Part of a small language model's weights.
Size: 9 layers, width 96, MLP 384 tanh GELU, 1.82M parameters.
Architecture: learned positions, untied embeddings, capped logits.
Training: a variant of SOAP for these matrices, 113M tokens, 3440 steps.
Each number is 128 + 24 x the weight over its row's rms, rounded and kept within 0 to 255. Layers, rows and columns count from 0. The size above them is the row's rms in percent of the matrix's.

# layer 2 attention key, 96x96, rms 0.225, rows 64-95, columns 0-47
size [114  88 107  98  90  89 100 107  97 102  97  90 101  94  90  89  90  85 100 101  83  89  97  95  80  82  98  82  86  95 103 120]
[[117 184 153 133 103 111 147 135 106 122 168 107 137 137 132 141 155 148 106 124 110 180 126 136 131  78 108 122  89 129 129 138 116  68 138 137 111  93 162 165  93 152 126 120 120 135 119 124]
 [144 167 141 141 174 147 104 115 128  94 140 109 102 114 139 107 115 135 150 145 133 151 139 159 105 108 139 150 114 115 164  83 169 144 174 121 141 131 115 156 118 131  90  61 125 114 148 143]
 [113 136  95 102 127 117 138 148 117 166 120  99 159 102 136 123 110 106 155 117 131 150  82 110 133 170 135 106 117 143 115 175 115  65 117 115 184 134 111 160 161 132  71 168 104 164 124 142]
 [176 110 130 106 134 123 119 104 129 110  74 140 124  95 122 136  93 104 128 100  86 115 119 108 125 103 129 151 138 141 156 151 135 116 121 164 138 169 155 153 117 133 124 134 145 129 166 125]
 [159 118  87 125 167  95 110 125 163 147 102 144 105  69  95 107 146 135 146 110 133 115 101 139  86 129 104 131 164 154 145 121 150 131 163 121 138 128 140 109 140 147 160 135 107 126 160 144]
 [141 106 145 100 146 141 124 162 127 151 145  76 171 167 135  96 145 190 127  92 116 154 179 112 156 107 117 119 125 113 142 133 137 130  97  98 139 120 172 119 137 154 147 148 126 143 139 158]
 [124 123 123 102 157 102 169 131 178 103 140 123 111 133 141 108 130 133 124 156 134 158 165 139  74 115 150  98 137 187 130 140 161 143 128 114 102 125 148 108 103 124 142 103 118 141 128 117]
 [129 169 144 131 134 131 160 143  81 139 115 103 122 141 122 125 121 135 145  94 147 131 124  94 124 129 125 113  88 115 156 169 157  62 153 101 128 118 125 145 154 134  48 107 144 108 148 139]
 [134 164 153 130  74 101  83 127 121 130 153 105 137 160 125 117 135 111 141 150 150 106 123 104 162 134  99 143 124 151 154 148 157  93 176 109 113 101 102 124  85 125 129 143 127 131 143 114]
 [157 161 156 152 131 130 125 114 113 143 154 117 128 158 179  90 102 111 144 148 148 152 126 137 106 116 158 138 137 110 136 149 160  68 131 133 116 118 108 131 149 124 133 108 141 142 131 147]
 [167 126  86 150 103 119 117 144 133 160 103 111 137  96  81 109 137 140 133 141 128  86 157 127 121 159 106 155 161 157 128 123 129 160 118 117 139 102 115 137 126 115 174 148 144  80 145 141]
 [ 92 146 114 149 121 107 155 129 143 115 112 154 119 126 153 159 160 152 150 113 137 105 144 123 135  79  92 147  97 168 154 144 126 134 153 116 132 112 176 129 121 160 134 128 133 120 128 135]
 [138 114 148  88 109 101 129 146  67 158 113 126 134 134 146 112 145 106 135 102 139 142 113  83 165 155 146 113 188  86 167 116 131 113 132 109 148 130 154 122 143 143  90 124 127 134 150 157]
 [118 124  74 130 131 171 135 100 114 118 136 121  82 111 122 136 157  97 131  92 125 123 100 137 145 145 154 131  97 123 164  96 131 132 141 135 113 130 128 115 121 111 162 125 142 135 120 125]
 [103 162 135 112 129 168 149 148 123 145  53 104 160 131 157 151 127 136  94 120 186 170 129 157 117 118 169 135 109 144 122 103 139  85 111 175 176 139 144 137 116 160  64 139 130 160 115 125]
 [155 119 148 119 149  70 116 123 147 148  78 144 114 167 159 152 165 118 144 151 140 140 131 156 139 129 164 142 125  96 149 127 120 116 138 151 158 135 177 104 120 148  98 144 129 106 192 122]
 [121 123 125 125 134 138 105 141 137  81 163 140 120 127 141 163  92 150 121 140 111 167 111 128 110 134 113 135  94 132 105 108 142 128 124  92 123 111 110 121 128 114 142 114 172 101 168 142]
 [ 92 153 114 121 174 158 162 141 139 100 190 110 144 136 124 111 185 149 147 104 140 158 112 100 125 131 148 157  95  77  98 142 129 160  84 120 138 144 112 132 121 121 118 145 156 110 122 125]
 [111 119 103  91 118 167 125  98 155 151 158 181 119  91 123 138  92 117 103 108  74 135 109 109 132 157 121 127 147 111 111 123 119 160 114 153 134 134  97 124 123  98 164 130 110 118 144  79]
 [123 133 187 175 124 128 139 130  75 153 115 112 147 120 152 155 118 163 133 156 146 125 117 144 110 132 105 137 129 148  86 162 152  92 115 151 125 122 118 168 121 107 124 127 102 157 134  99]
 [ 98 124 136 132  92 162 106 119 141 144 108 133 117 131 131 147 115  68 121  83 122 124 176 119 162 137  92 153 136 132 150 155  99 136 139 157  90 117 176 124 127 136 124  98 143 109 135  96]
 [158 113 161 162 123 132 108 149 121 141  98 140 143  76 136 140 100 178 136  89  89  84 133 105 153 150 140 100 134 123 107 118 103 107 125 161 109 161 170 109 128 148 129 145 161 145  84  91]
 [138 173 121 115 161 153 152  68 152 106 124 151 156 114 121 131 134  86 122 116 100 121 135 105 165 113 141 111 129 136 119 147 121 136 143 128 149 130  72 127 117 137 152  97 128  95 141 109]
 [138 166 124 134 114 160 139 132 131 149 159 114 112 159 138 177  96  88 140 111  92 127 122 136 122 113 157 132 165 139 164 137 141 131 130 166 152 125 104 153 168 128 119 102 143  93  96 139]
 [122  97 114 106 127 125 107 115 122 143  97 121 131 110 130 117 140 138 163 108  52 186 150 128 136 115 138 164 128 143 147  89 151 113 111 148 121 147 117 102 156 142 141 104 129 134  78 136]
 [116 152 135  72  88 165  77 127  98 136 145 151 124 154 115 120 126 149 123 157 138 149 140 138  84 169 124 142 130 132 105 124 160 123 121 109 145  94 126  72 121 126  80 113 134 152 108 136]
 [124 180 136 151 102 106 130 101 159 157 149 130 141 121 113 114 120 103 117 119 150 157 148 103 129 112 148 150 111 156 107 148 118 157  91 151 135 142 184 160  81 172 109 140 137 105 112 139]
 [112 126 133 168 152 150 113 117  79 127 129  86 128 133 128 110 141  84 151 109 123 119 117 155 118 121 146 105 182 111  84 119 155 130 123 101 146 119 147 132 128 127 153  69 125 128 173  99]
 [144 135 181 130 155 155  78 118 151 144 150 136 117 116 132 126 122  99 132  89 138 139 136 166 129 128 146 109 125 140 142 120 116  98 128  55 125 169 120 117 153 151 137 116 125 113 124 121]
 [143 168 141 132 122 109 113 115 109 133 127 182 154 160 144 173 143 132 107 119 124 192 108 122 126 145 141 125 158 115 124 108 118  99 152 107 126 119 136 170  95 122 122 107 100 118  86  76]
 [158 126 124 121 149 138 109 117 137 173 103 114 129  88 135 120 105 152 111 174  79 139 129 119 122 139  77 133 128 135  99 162 121 165 113  93 146 123 115 115 164 161 159 141 113 119 108 158]
 [121  93  80 166 169 166 104 143 166 141  95 124 127 124 106 118 114 158 120 143  83 146 100 155 148 123 109 147 115 145 161 126 118 185 100 106 153 138  95 131 157  95 160 122 138 107 145 132]]
# layer 2 attention query, 96x96, rms 0.229, rows 65-95, columns 0-47
size [ 89 107 101  87  82  93 117  98 105  95  85 104  88  83  85  85  82  95  99  82  84  99  86  90  86  92  77  86 105  95 116]
[[109 124 111  75 110 119 126 108 155 122 137 119 155 173 171 155 108 105 140 142 115 134 130 108 150  82 115 116 116 162  59 124 138 103 127 156 168 141 161  99  93 126 143 154 108 135 148 136]
 [126 129 187 120 124 120 108 165 150  92 117 102 148 159  98 130 180 176 116 116 170 125 148 117 115 114 147 101 109 111 142 103 118 170 133  83 110  82 113 111 118 140 149  76 164 125  94 128]
 [113 151 117 107 169 149 103 130 125 168 155 159 155 125 153 102 103 123 126  85 122 164  85 126 129 167 114 138 139 125 144 127 117 118  54 105 149  72  66 152 140 118 138 106 103 118 119 106]
 [114 146 129 143 127 167 124 155 152 129 134 176 130 138 154 137  52 102  73 119 120 174 164 132 138 123 159 107  94 111 120  95 127 141 134 120  90 122 150 142 122 151 113 140 130  96 119 118]
 [100  93 141 141 124 177 111  95 164 103 152 163 131 146  77 107 170 112 166 175 137 100 104 161 103 149 115 153 125 148 151 147 117 128 152 131 131  80 105 147 116 108 144 134 130 126 117 103]
 [127 140 115 146  93 168  97  79 110 150 130 138 152 155 140 130 115 142 120 146 185 105 158 132 105 157  68 119 137 118 121 134 162 125 161 150  98 137 119  97 138 144 126 101 136 106 145 104]
 [108  74 123 120 137 145 133 161 111 135 143 109 111 142 108 156 183 148 152 143 148 109 128 102 104  90 160  69 150 154 119 131 146 106 160 135 127 122 149 121 129 150 112 115 159 153 121 146]
 [104 106 101 107 152 144 148 138 142  95 100 117 158  89 122 138 146 109 143  92 136 154 143 150 122 136 153 118 115 161  84 106  87 115  69 156 158 151 177 116 144 175  99 163 141 133 141 188]
 [118 145 140 102 139  92 136 137 102 122 130 119 154 153 124 145 154 129 142 131 127 128 125 122 121 130 122 131 114 157 105  96 140 101 180 118 209 129 151 129 126 155  64 109 167 137 111 133]
 [137 152  99 125 117 132 100 136 175  86 142 110 166 142 123  86 137 108 103 136 130 115 113 125 110 127 172  98 131 141 144 122 101 177 108 122  89 116 125 139 111 123 127  94 153 115 145 156]
 [158 115  96 167 192 135 128 107 106 122 166 131 108 146 133 145 122 112 107 124 157 173 138 117  98 143 126 136 155 100 157 107 161 131 138 135  54 144 106  92 141 135  73 145 112 126 162 108]
 [115 135 124 176 133 115 144 138 100 102 134 130 115  90  71 115 155 129 113 118 146 129 121 138  83  80 107 100 145 173 102 161 115 135 119 103 127 109 128 125 103 113 162 149 130 169 106 149]
 [172 138 115 159 146  96  91 119 160 133 130 111 200  97 148 112 119 138 106 113 110 141 112 155 168 125 129 161 126 107  95 164  98 151 114 146 110 120  96 146 111 150 163 113 126  85 173  89]
 [122 130 145  83 121 106 130 162 130 140 158 108  96 105 131 140 126 116 141 110 140 154  92 139 139 132 117  94 127 113 107 156 129 132 118 112 148 147 128  91 127 105 144 123 148 148  92 137]
 [117 153 119 136 153 135 145 151  99 123 153 143 141 104 130 150 133 119 124 141 132 110 164 140 182 120 111  99 143 158 110 127 177 123 103 133 128  83  82 157 133 123 135 135 150 108 118 173]
 [133 107 132 125 104 138 129 108  98 127 144 155 156 146 148 181 131 149 129 112 120 106 149 105 127 167 129 143 147 117 125 107 144 141 162 144 125 161 154 109 141 134 135 159 130 121  97 110]
 [156 119 121 132 131 144  52  67 118 104  78 119 138 117 109 144  67 150 108  84  97 136  99 172 125 144 133 115 143 106 110 115 144 122 158 108 124  96 140 150 128 130 122 115 117 143 101 112]
 [146 154 126 156 109 103 106 116 142 133 119 152 143 124 148 132 136 122 110 117 137  74 112 130 141 148 124 132 101 127 151  88  91 121 116 164  80 135  88  95 129  94 125 129 123 109 103 155]
 [132 128 114 104 155 159 180 164 115 139 126 121  92 165 124 107 167 129 155 153 105 132 132 103 148 127 131 122 176 112 160  96 170 110 152  95 152 112 176  92 126 158  93 139 140 146 134 146]
 [165 150  84 127 149 152 137 148 163 152 163 150 135 136 155  98 122 114 144 128 138 173 127 122 140 147 117  96 132  94 134 135 121  99 158 154 143 141 102 128 155  90 124 138 145 144 149 165]
 [111 121 106 133 115 100 128 124 159 136 138 167  86 163  95 114 139  98 125 153 155 138 109 109 108 133 106 183 118 172  94 140 125 125 126  84 137 120 112 156 143  95 105 139  90  99 119 117]
 [118 116 161 138 107 101  76 146 122 133 104 132 111 122 161 135 112 126 114 112 123 124 104 132 145 149 130 120 139 112 126 112 105 149 119 143 174 120 105 111 148 137  76 132 104 152 142 105]
 [128 116 138 114 154 106 145 101 163 164 109 158 130  94 143 147 165 109  97 134 149 115 108 137 133  68 141 119 101 134 136 141 168  95 121 115 138 119 131  90 113 119 116 115 166 174  87 106]
 [122 146 154 186 131 127 129 171 112 141 151 137 110 147 174 121 132  95 137 175 140 105 116 168 124 106  84 129 137 172 154 124  92 116 169 111  80 126 118 151 124 111 113 123 126 124 143 145]
 [127 102 137 115 132  85 162 195 166  95 136 134 135 151 127 127 139 170 158 171 107 104 119  87 144 100 105 140  92  95 122 120 108 109 133 146 113 142 166 126 106 156 125 176 111 128 107 163]
 [135  98 149 103 119 113 156 138 108 100 181 134 124 134 126 122 159 142 130 128 149 132 113 143 154 162 159 140 139 133 147 119 118 101 151 120 117  92 168  68 140  99  99 110 125 167  99 129]
 [109 150 133 136 153 119 143 115 145 107 122 135 151 125  99 135 120 164  99  99 142 151 115 114 154 106 125 156 161 144  91 139 134 128 155 103 133 115 157 154 104 129 100 135 141 158 100 107]
 [163 115  97 111  87 115 110 158 151 151 105  84 142 138 109 147 154 136 126 167 150 157 133  48 138 116 100 125 133 160 111 117 109 120 131 180 168 103 128 119 125 114 139 120 139 119 140 120]
 [120 124  64 174 106 133 159 112 101 120 118 115 103 138 134 128  90  79 125 136 117 114  97 126 164 126 104 139 102 161 121 110 134 100 159 153 135 131 138  61 156 117 117 151 123 119 129 146]
 [138 110 162 132 137 147  85 151 136 121 145 126 112 134 166 102 136 145 102 148 164 129 121 130 137 106 133 123 120 116 193  88 116 143 129 130  88 163 140 143 166 108  90  68 112  87 115 133]
 [141 122 140 158 112 119 127 123 128 112 143 123 113 108 172 148 111 127  64 105 102 125 103 155 142 151  85 131 139 117 127 110 150 144 123 101  62 123 135 125  86  99 156 101 117 121 129  83]]
# layer 2 attention value, 96x96, rms 0.277, rows 64-95, columns 0-47
size [ 76  77  93  71  90  87  74  83  75  81  80  67  71  84  61  70  72  67  73  77  76  77  74  74  79  82  66  94  76  85  74  83]
[[113 111 126 130 132 148 129 144 147 101 148 108 138  99 122  97 166  70 155 109  81 119 113 114 115 155  73 164 125 143 109 103 125  88 126 134 156 118 139 114 127 116 107 153 117 129 137 122]
 [110 104 105  69 113 118 124 132 147 157 165 129  86  50 142  90  80  97 156 130 116 130 146 127 116 139 104 143 138 140 168 135 109 103 150 162 108 132 127 159 163 115 134 114 152 183  97 146]
 [124 102 160 138 140 148 126 120  90 129 128 102 103 141 152 136 134 107 133  94  82  94 157 128 140 113 115 153 145  95 117 162 154 129 146 163 145 145 152 152 122 117 113 113 110  83 114 111]
 [139 140 132 163 135 135 128 107 119 105 123 116 146 131 112 146 113 111 145 140  99  89 113 137 103 164 112 133 138 118 135 130 150 113 101  75 161 165 130 115 149 133 157 134 104 151 154 128]
 [101 142 134  98 120 126 121 132 135 128 114 125 141 119 143 126  69 141 128 124 190 154 154 143 138 110 113 139 170 124 156 137  86 150 121 119 111  50 140 100 102  84 135  78 126 153 124 143]
 [104 142 141 144 151 169 131 169 125 148 110  98 108 127 108 143 143 129 138 126  93 144 128 150  82 123 136 159 149 164 128 141  76 186 123 120 127 150  94 126 126 120 136  80 113 131 158 150]
 [128 157 112 135 122 131 122 134 112 137 161 142 115 133 120 145 119 187 149 143 116 122 156 123 159 122 102 117 110 183  94 180  74 132 117 160 142  94 133 116 159 117 105 128  68  92 121 121]
 [103 115 143 103 137  83 128  86 112  87 118 173 171 139 118 143 129 114 107 135 142 136 170  68 141 139 104  71 144 116 155 127 140 112 156 179 116  96 135 184 126  91 139 111 137 136 111 120]
 [129 152 120 146 109 152 170  86 142  92 148  92 111 159 119  88  90 176 121 121 144 161 174 157 131 140 127 129 115 118 126 135  70 118 137  72 113 126 111 150 147 143 145 120 130 161  96 137]
 [113 146 102 168 109 109 136 154 104 107 121 121 112 136 111 181 116 104 133 137  81 128 115  94 108 154 101 132 109 127 122 145  94  99 113 143 127 165 130 131 135 116 122 147 134  63 153 129]
 [110 109 113 181 104 129 116 139  91 114 118  92 150 109 111 153 124 148  89 143 130 134 110 133 102 108 183 161 118 122 117 146 126 178 140  94 120 159 127 171 158 116 137  72 106 138 123 139]
 [102 113 141 194 136 115 135 117  82 108 128 146 163 120  82 157 106 157 139 162  94  82 129 152 112 100 125 160 132 148  97 142  80 152  97 126 112 149 110 136 162 114 150 145 127 149 122 126]
 [119 117 148 167 133 133  82 118 113 148 111 136 117 138  84 136 103 137 120 151 101 137 117 134 145 118 178 113 143 130 114 106 157 132 195 130 118 118 110 123  95 132 119 159 121 131 127 148]
 [145 114 152  78 128  95 147 110 155 126 152 126 122  89 156 122 116 140  98 153 151 159 147 103 146 109 166 103  89 100 117 138 112 107 129  93 139  73 114 132 115 140 135 127 141 193 117 140]
 [112 131  98  96 184 101 100  86 144 126 149 150 132 122 125 110  68 102 196 138 163 160 115 122 183 159 119 126 150 139 145 120 124 120 130 143 152 124 154 107 155 104 154 157 146 110 140  95]
 [141 171 118 177 120 145 113 144 130 102 150 122 137  93 143 112 115 105 132 155 122  74 148 121 109  88  77 128 102 112 137 131 159  93 175 115 133 129 109 129 154 178 139 132 108 100 148 132]
 [ 96 132 106 166  93 151 170 123 135 129  96 146  93 148 134 151 147 103 143 159 147 140 108 101  89 126 132  98 151 137 128  88  98 103 167 153  71 127 126 135 173 119 146 152 172 123 102 111]
 [113  92 165 156  70 161 120 141 104  97 112 122 131 102 151 159 148 150 138 120  93  84 127 117  96 106 169 109 173 123  86 152 146 157 119 108 150 164  99 102 174 156 150 158 145 135 159 129]
 [140 125 113 121 122  89  80 135 139 123 119 132 129 119 160 139 116 144 149 135 117 113 155 176 117  93 117 145 127 126 112 164 170  98 136 120 164 114 120 110 140  96 150 100 170 128 119  97]
 [133 102 128 182 139 130 123 107 105 169 116 147 111 157 133 109 126  66 131 121 139 137 151 141 172 156 121 103 133 103 164 132  74 116 116  61  98  90 119 164 131 104 132 148 120 122 105  95]
 [121 146 133  96  87 126 100 147 100 161  93 128 112 126 116 126 106 118 115 105 146 173 127 133 134 137 169 139 128 101 138 133  97 135  96 134 113 144  49  86 113  97 187  91 113 150 173 101]
 [ 91 102 153 124 139 127 162 146 121 127 117 140 130 172 145 140 105 129 119 132 145 162 145 130 101 112 169 130 136 133 136 111 111 136 101 174 127 147 145 123  95 149 141  97 126 133 153 118]
 [140 116 124 153 122 114 133 103 137 181 105 184 132 127 170 137 144 112 179 132 159 138 123 112 123 157 145 120 122 127 141  92  72 122 144 155  84 122 133 107 176  95 122 141 154 155 143 136]
 [136 143 141 164 100 172 156 100  92 133 100 115 122 136 100 137 120 147 125 124  82 139 115 101 110  82 161 113 125 152 130 135  75 130 134 173 161 136 158 138 129 110 130 132 119 121 186 128]
 [119 140 116 150  85 155  97  84 158 151 119  89 132 147 154 147 137 136 114 139 115 149 134 139 129 153  87 109 115 144 122 158 162 109 151 103 126 112 122  97 139 144  92 116 154 111 117  94]
 [ 78  93 150  92 148 110 115 100 128 137 133 150 123 129 158  97 129  55 142 121  92 101 161 169 159 158 123 104  82 116 153 112  98 117 140 115 123  65 138 143 129 105 119 132 146 100 136 101]
 [154  90 151  87 115 115 135 116 139  80 127 138 145  87 158 116 117 121 119 155 108  75 131 126 161 100 101 126 112  75 145 107 147 109 116 151 109 137 116 136 159 120 145 131 147 128  75 145]
 [126 111  98 128 109 120 142 125 104 155 127 159 167 137 104 181 148  63 139 147 103  83 117  84 104 147  86 155 156 144 104 159 104 153 162 128 124 127  79 121 125  99 140 159 144 148 112 118]
 [ 73 110 155  85 133 135 134 143 109 138 141 168 119  76 154  93 112 127 139 114 146 138  83 128 150 134 112 136 140 130 129 186 108 105 120 137 100 155 128 172 142 147 151 130 112 100 174  92]
 [148 120 133 128 114 122 144 172 134 112 164 146 149  89 128  87 117 107 149 155 114 117 143 138 153 153 132 145 107 115 119 162 122 151 106  89  84  79  83 150 112 136 167 108 123 117 163 108]
 [166 158 115 113 116 140 117 125  94 105 147 128 161  89 123  91 109 131 142 120 138 120 138 149 158 165 129  80 135 146 147 148 168 143 135 127  79 117  76 181 123 141 145 170 148 163 102 132]
 [132 129 139 150 102 104 135 169 113 146 158 115 141 163 125 123 131 104 124 125 165  92 122 167 180 154  98 198 136 145 103 146 131 129 130  94 153 123 179 155 114 100 106 167 120 127 144 149]]
# layer 2 attention output (transposed), 96x96, rms 0.245, rows 64-95, columns 0-47
size [ 87  75  92  74  96  89  91  88  75  80  83  73  73  86  70  69  82  72  75  78  83  75  83  80  82  91  78 101  81  80  78  95]
[[116 160 136 123 152 128 147  84 130 130 108 137  99 123 142 141 133 116 109 108 172 131 100 147 114 116  84 146 151 140 102 103 160 114 149 159 110 154 143 107 106  89 115 145 143  90 139  90]
 [134 161 140 106 164 121 177 102  98 150 114 143  96 101 140 132 120  94 126  82 181 125 124 151 148 128 106 127 124 109 148 130 109 111 138 125 111  99 104 146 123 107 141 165 119 164 139 129]
 [106 125 132  75 122 151 135 118 127 124 126 157 117 131 148 153 116 169  66 129 156  97 172 178 116 119 124 134 111 105  79  82 153 113 181 133 100 153 135 133 109 175 111 153 157 151 101 109]
 [154 105 141 133 145 167 131 139 120 117 127 103 178  56 135 122 129 117  49 118 130 102 121  72 100 116 153 141 145 118 110 151  99 135 148 124 128 142 146 115 128 140 135 145 172 120 132 130]
 [129 152  64 104 150 131 147 148 140 158 118 140 106 131 139 146 156 115 149 104  79 124 125 156 145 167 149 150 154 142 141 134 162 123  76 106 166 147 117 149 150 128 136 150 128  95 171 151]
 [137 158  94 117 115 126 135 109 127 114 106 113 109 132 133 142  55 106 116 114 140 126 106 158 143 161 141 111  89 159 116 146 100 111  91 142 127 122  79 115 143 148  80 162 120 111 126 184]
 [122 140 174 136 125 138 122 194 155  86 146 141 113 154 158 153 109 142 131 119 160 131 177 150 127 157 145 145 142 121 119 124 116 141 126 116  93 131 129 150 126 130 139 167 133  76 148 121]
 [141  87  92 151  92  99 110 132 138 172  89 155 130 135  71 110 177 135 129 126 112  89  97 146 129 135 113 122 122 128 151 158 136 124 181 140 135 122 147 132 121 136 122 114  95 125 155 126]
 [126 163 129 161 176 169  99 103 135 178 132 140 119 112 141 151 116 127 139  87 139 106 129 113 148 122 133 155 170 113 154 138  83 131 117 139 132 149  77 178 147 121 133 124 154 119 127 165]
 [125 124 153 109 107 157 108 131 120  96  99 125 158 130 116 157  92 165 122  95 159 124 123 116 121 150 130 145 139 140  85 131 107 173 135 128 180 125 131 129 116 165  76 150 118 126 141 100]
 [111 141 117 112 142 118 108 126 147 140 117  84 117  96 120 150  94 128 109  74 138 145 129  93 106  98 139 115  99 133 134 110  98  73  83 170 175 132 148  99 135 139 136 116 145 138 151 161]
 [151  88 130 113 140 159 145 184 105 105 139 155 141 122 164 138 143 109 114  82 111 166 127 132 117 129 110 157  99 107  97 123  98 130 110 148 151 124  99 113 155 169  71 139 127  92 145 138]
 [142 101 136 140 111 136 129  93 118 162  84 131 158 121  90 147 206  81 133 146 122 119  88 118  87 116 119  75 147  98 101 102 102 136 125 125 108 119 127 123 130 162 123 124 137 114 108 118]
 [165  93 132 110 101 136  98 109 134 152 131 121 129 108 117 128 160  71 169 149 163 161  86  87 129  93 124 150 147 125 174  91 184 115 137 141 120 160 127 118  89  95 139 157 120 149 158 131]
 [121 171 167 117 121 118 102  75 142 154 152 154 153 126 153 123 172  96 107  86 142 162 165 124 133 157 128  82 150 140 136 187 154 137 123 106 149 119 125 141 147 113 145 126 105 146 122 115]
 [115 130 128 198 112 168 146 137 131 109 135 143 104 112 119 100 123 129  65 141 106 138 159 137  98 124 135 110 146  89 151 114 116 131 109 117  67 160 147 146 130 120 147 103 175 103 108 102]
 [149 137 128 132 141 133 124  98 139 150 124 148 125 130 120 115 158 105 155 157 107 110 119 123 109 144 128  85 111 149 102 156  98 157 116 142 117 120  84 179 128 113 100 154 145 107 146  82]
 [122  71 114  75 183 159 152  93 129 109  71 126 152 167 102  91 107 144  86 146 104 127 145 115 143 119 157 130 111  95 132  89  93 165 141 140 138 119 147 104 106 163 145 106 106 134 115 118]
 [109 142 129 154 109 112 123  57 117 136 151 156 127 116 139 125 103 108  91  79 113 113  88  99 108 146 103 122 129 116 104 107 122 121 111 114 107  93 128  86 124 139 196 138 144 114  77 124]
 [156 123 102 101 125 162 150 146 110 170 113 143 100 130 155 131 139 152 120  99  94 135  68  99 104 153 142 130 132 129 111 111 139  88 109 125 116 160 136 110 143 134  99 141 142 117  88 155]
 [134 118  91 106 135 130 115  72 144 102  90 108 111 158 121 111 134 108 174  82 127 125 117 111 126 113 151 160 119 131  98 109  94 120 104  80 143 136 153 110 149  82  70 150 102 135 131 117]
 [ 84  93 101 131  87  96 144 118 158 108 116 102 135 147 130 147 145 132 192 142 134  87 124 127 138 134 127 105  80 149 111 130 127 151 118 106 135  84  71 116 146 107  97 124 130 105 129 129]
 [137 116 125 114  91  95 145 134 129 124 106 191  93  89 149  90  97 139 164  79 111 166 123 123 139 142 154 122 140 117 105 147 121 110 139 113 124 144 144  88  96 115 140 145 119 111  90 121]
 [107 100 112 123 120  75  95 195 193 120 119 144 139 186 114 142 109 139 127 125 148 109 145 112 170 147 178 126 145 114 133 117 117 139 119 148 166 151 147 120 143 175 117 185 152 128 100 141]
 [120 170 177 176 116 165  90 109  96 115 136 129 113 172  77 114 123 136 113 129 112 131  97 181 115 128 115 143 144 173 111 102 134 132 131 104 125 101 135 117 120 144 149 111 147 124  98 134]
 [141  98 138 129 117 132 138 148  94 184 124 155  59 134 134 138 128 183 163 152 114 145 109 122 124 119 119 118 170 143 130 159 138 115 120 112 122 117 134  87 161 132 122 141 122 152 123 141]
 [134 105 158 147 139 126 108 161 167 152 169 132 130 152 111 115 166 117 138  87 113 115 152 170  95 110 137 149 132 105 150 133 121 120 170 121 133 111 134 134  98 167 109 117 113 108 146 150]
 [123 104 161 129 156 107 129  87  97 122 107 205 137 122 138 117  71 124 113 110  96 156 109 140 142 139 136  85 116 134  93 130  98 112 125 134 181 166 159 107 102 126 112  89 114 123 110 111]
 [143 118 120  97 152 175 157 130 181 121 150 120  73 143 137 112 107 112 132 159 147 113 149 134 106 156 153  97 135 131 125 131 153 144 175 121  89 123 145 119 164 144 114 161 108 136 123 174]
 [131 134 146 145 169 137 180 125 131 139 115 124 139 191 158 146 142 109 101 128 113 147  89  85 137  94 150  93 159 135 136 109 120 130 154  99 111 182 126  84 124 116  79 121 121 135 134 139]
 [120 131 103 163 105 169 121 163 118 141 118 150 134  95 138 156 145  91 140  91 134 138 165 108 144 154 133 115 162 178 157  97 127 101 174 152  98 122 171 127 113 123 126  89 117 134 128 162]
 [133 161 149 111 163  85 112 180 140 142 128 144 142  69 142 139 113 125  83 130 123 158 125 122 156 114 156 120 139 132 115 105 142 141  86 127 122 153 134 132 136 111 122 104 100  94 130  59]]
# layer 2 MLP up, 384x96, rms 0.263, rows 0-5, columns 0-47
size [ 65 117  99 110 100  96]
[[135 115 109 146 155 141 109  81 148 143 130 113 144  79 166 116  97 146  87 130 133  82 108 132 140 137 144 119 147 127 116 152 123 179 122 112 126 125 131 103 114 150 112 105 139 144 138 164]
 [147  84  93 145 100 178 136 146 135 109  86 137 144 134 125  84  79 111 143 113 131 159 139  93 106 164 166  94 123 131 144 143 132 119 173 131 165 101 105 163 109 119 134  93 100 120 144  63]
 [122 110 164 123 142 132 103 141 115  96 141 158 101 116 152 145 155 146 126 133 171 123 161 156  81 194 129 116 146 126 181  75 142  74 105 156 144 149 139 121  92 122 111 144 163 130 163 142]
 [171  91 109 123 155 129  87 149 118 130 144 136 112 152 120 113 131  99 104 127 137 162 111 124 101 131 137 120 133 109 116 126 109 156 122 149 124 118 126 132 127 121 115  78 114 110 160 143]
 [123  70 135 138 129 115 119  73 119 151 145 133 134 108 122  84 149 136 154 112 174 150 111 145 103 133  95 120 152 108  95 139 127 153 122 131 143 129  97 126 114  64 122 103 129 120 121 118]
 [118 132 110 152 109 169 124 129 117 133  79 121 161 132 117 169 118 170 133 157 139  84 154 180 126 151  85 151 141 126 115 113 145 137 138 114 101 105 142 116 115 180 134 133 114 147 143 176]]
# layer 2 MLP down (transposed), 384x96, rms 0.247, rows 0-4, columns 0-47
size [ 82  99  95  98  99]
[[142 122 142  76 149 172 145 115 117  77 143 102 163 128  93 137 145 132 123 176  86 143 124 142 211 123 125 135  75 115 124 162 111 116 143 113 121 163 141 126 134 144 107 134 125 123 156 144]
 [125  84 123 140 157 118 175 153 130 123 114 140 152 130 165 120  83 151 141 136 129 110 150 130  86 117 175 116 124 100 125 133 149 133 145 138 110 115 165 142 131  62 155 107 159 108 161  88]
 [141 115 137  95  99 114 122 121 157 139 103  92 140 117 123 160 123 131  93 160 146  94 160 175 133 157 159 102  76 123 149 145 186 117 124 133 171  96 135 115 112 140 157 132  94 159  83 114]
 [124 136 132  84 133 130 148 112 133  86 133 123 125 134 141  77 135 123 108 152 127 143 140 124  97 140 164  95 142 152 121 175 128 149 133 100 109 141  70 139 102 139 158 154 110 148 146 118]
 [106 109 166 154 127 164 139 162 109 101 167 133 147  95 158 152 151 135 152 106 123 116 122  83 114 131 123 135 133  91 150 149 127 114 116 144 130 148 154 100 149 138 138 153 131 121 153 125]]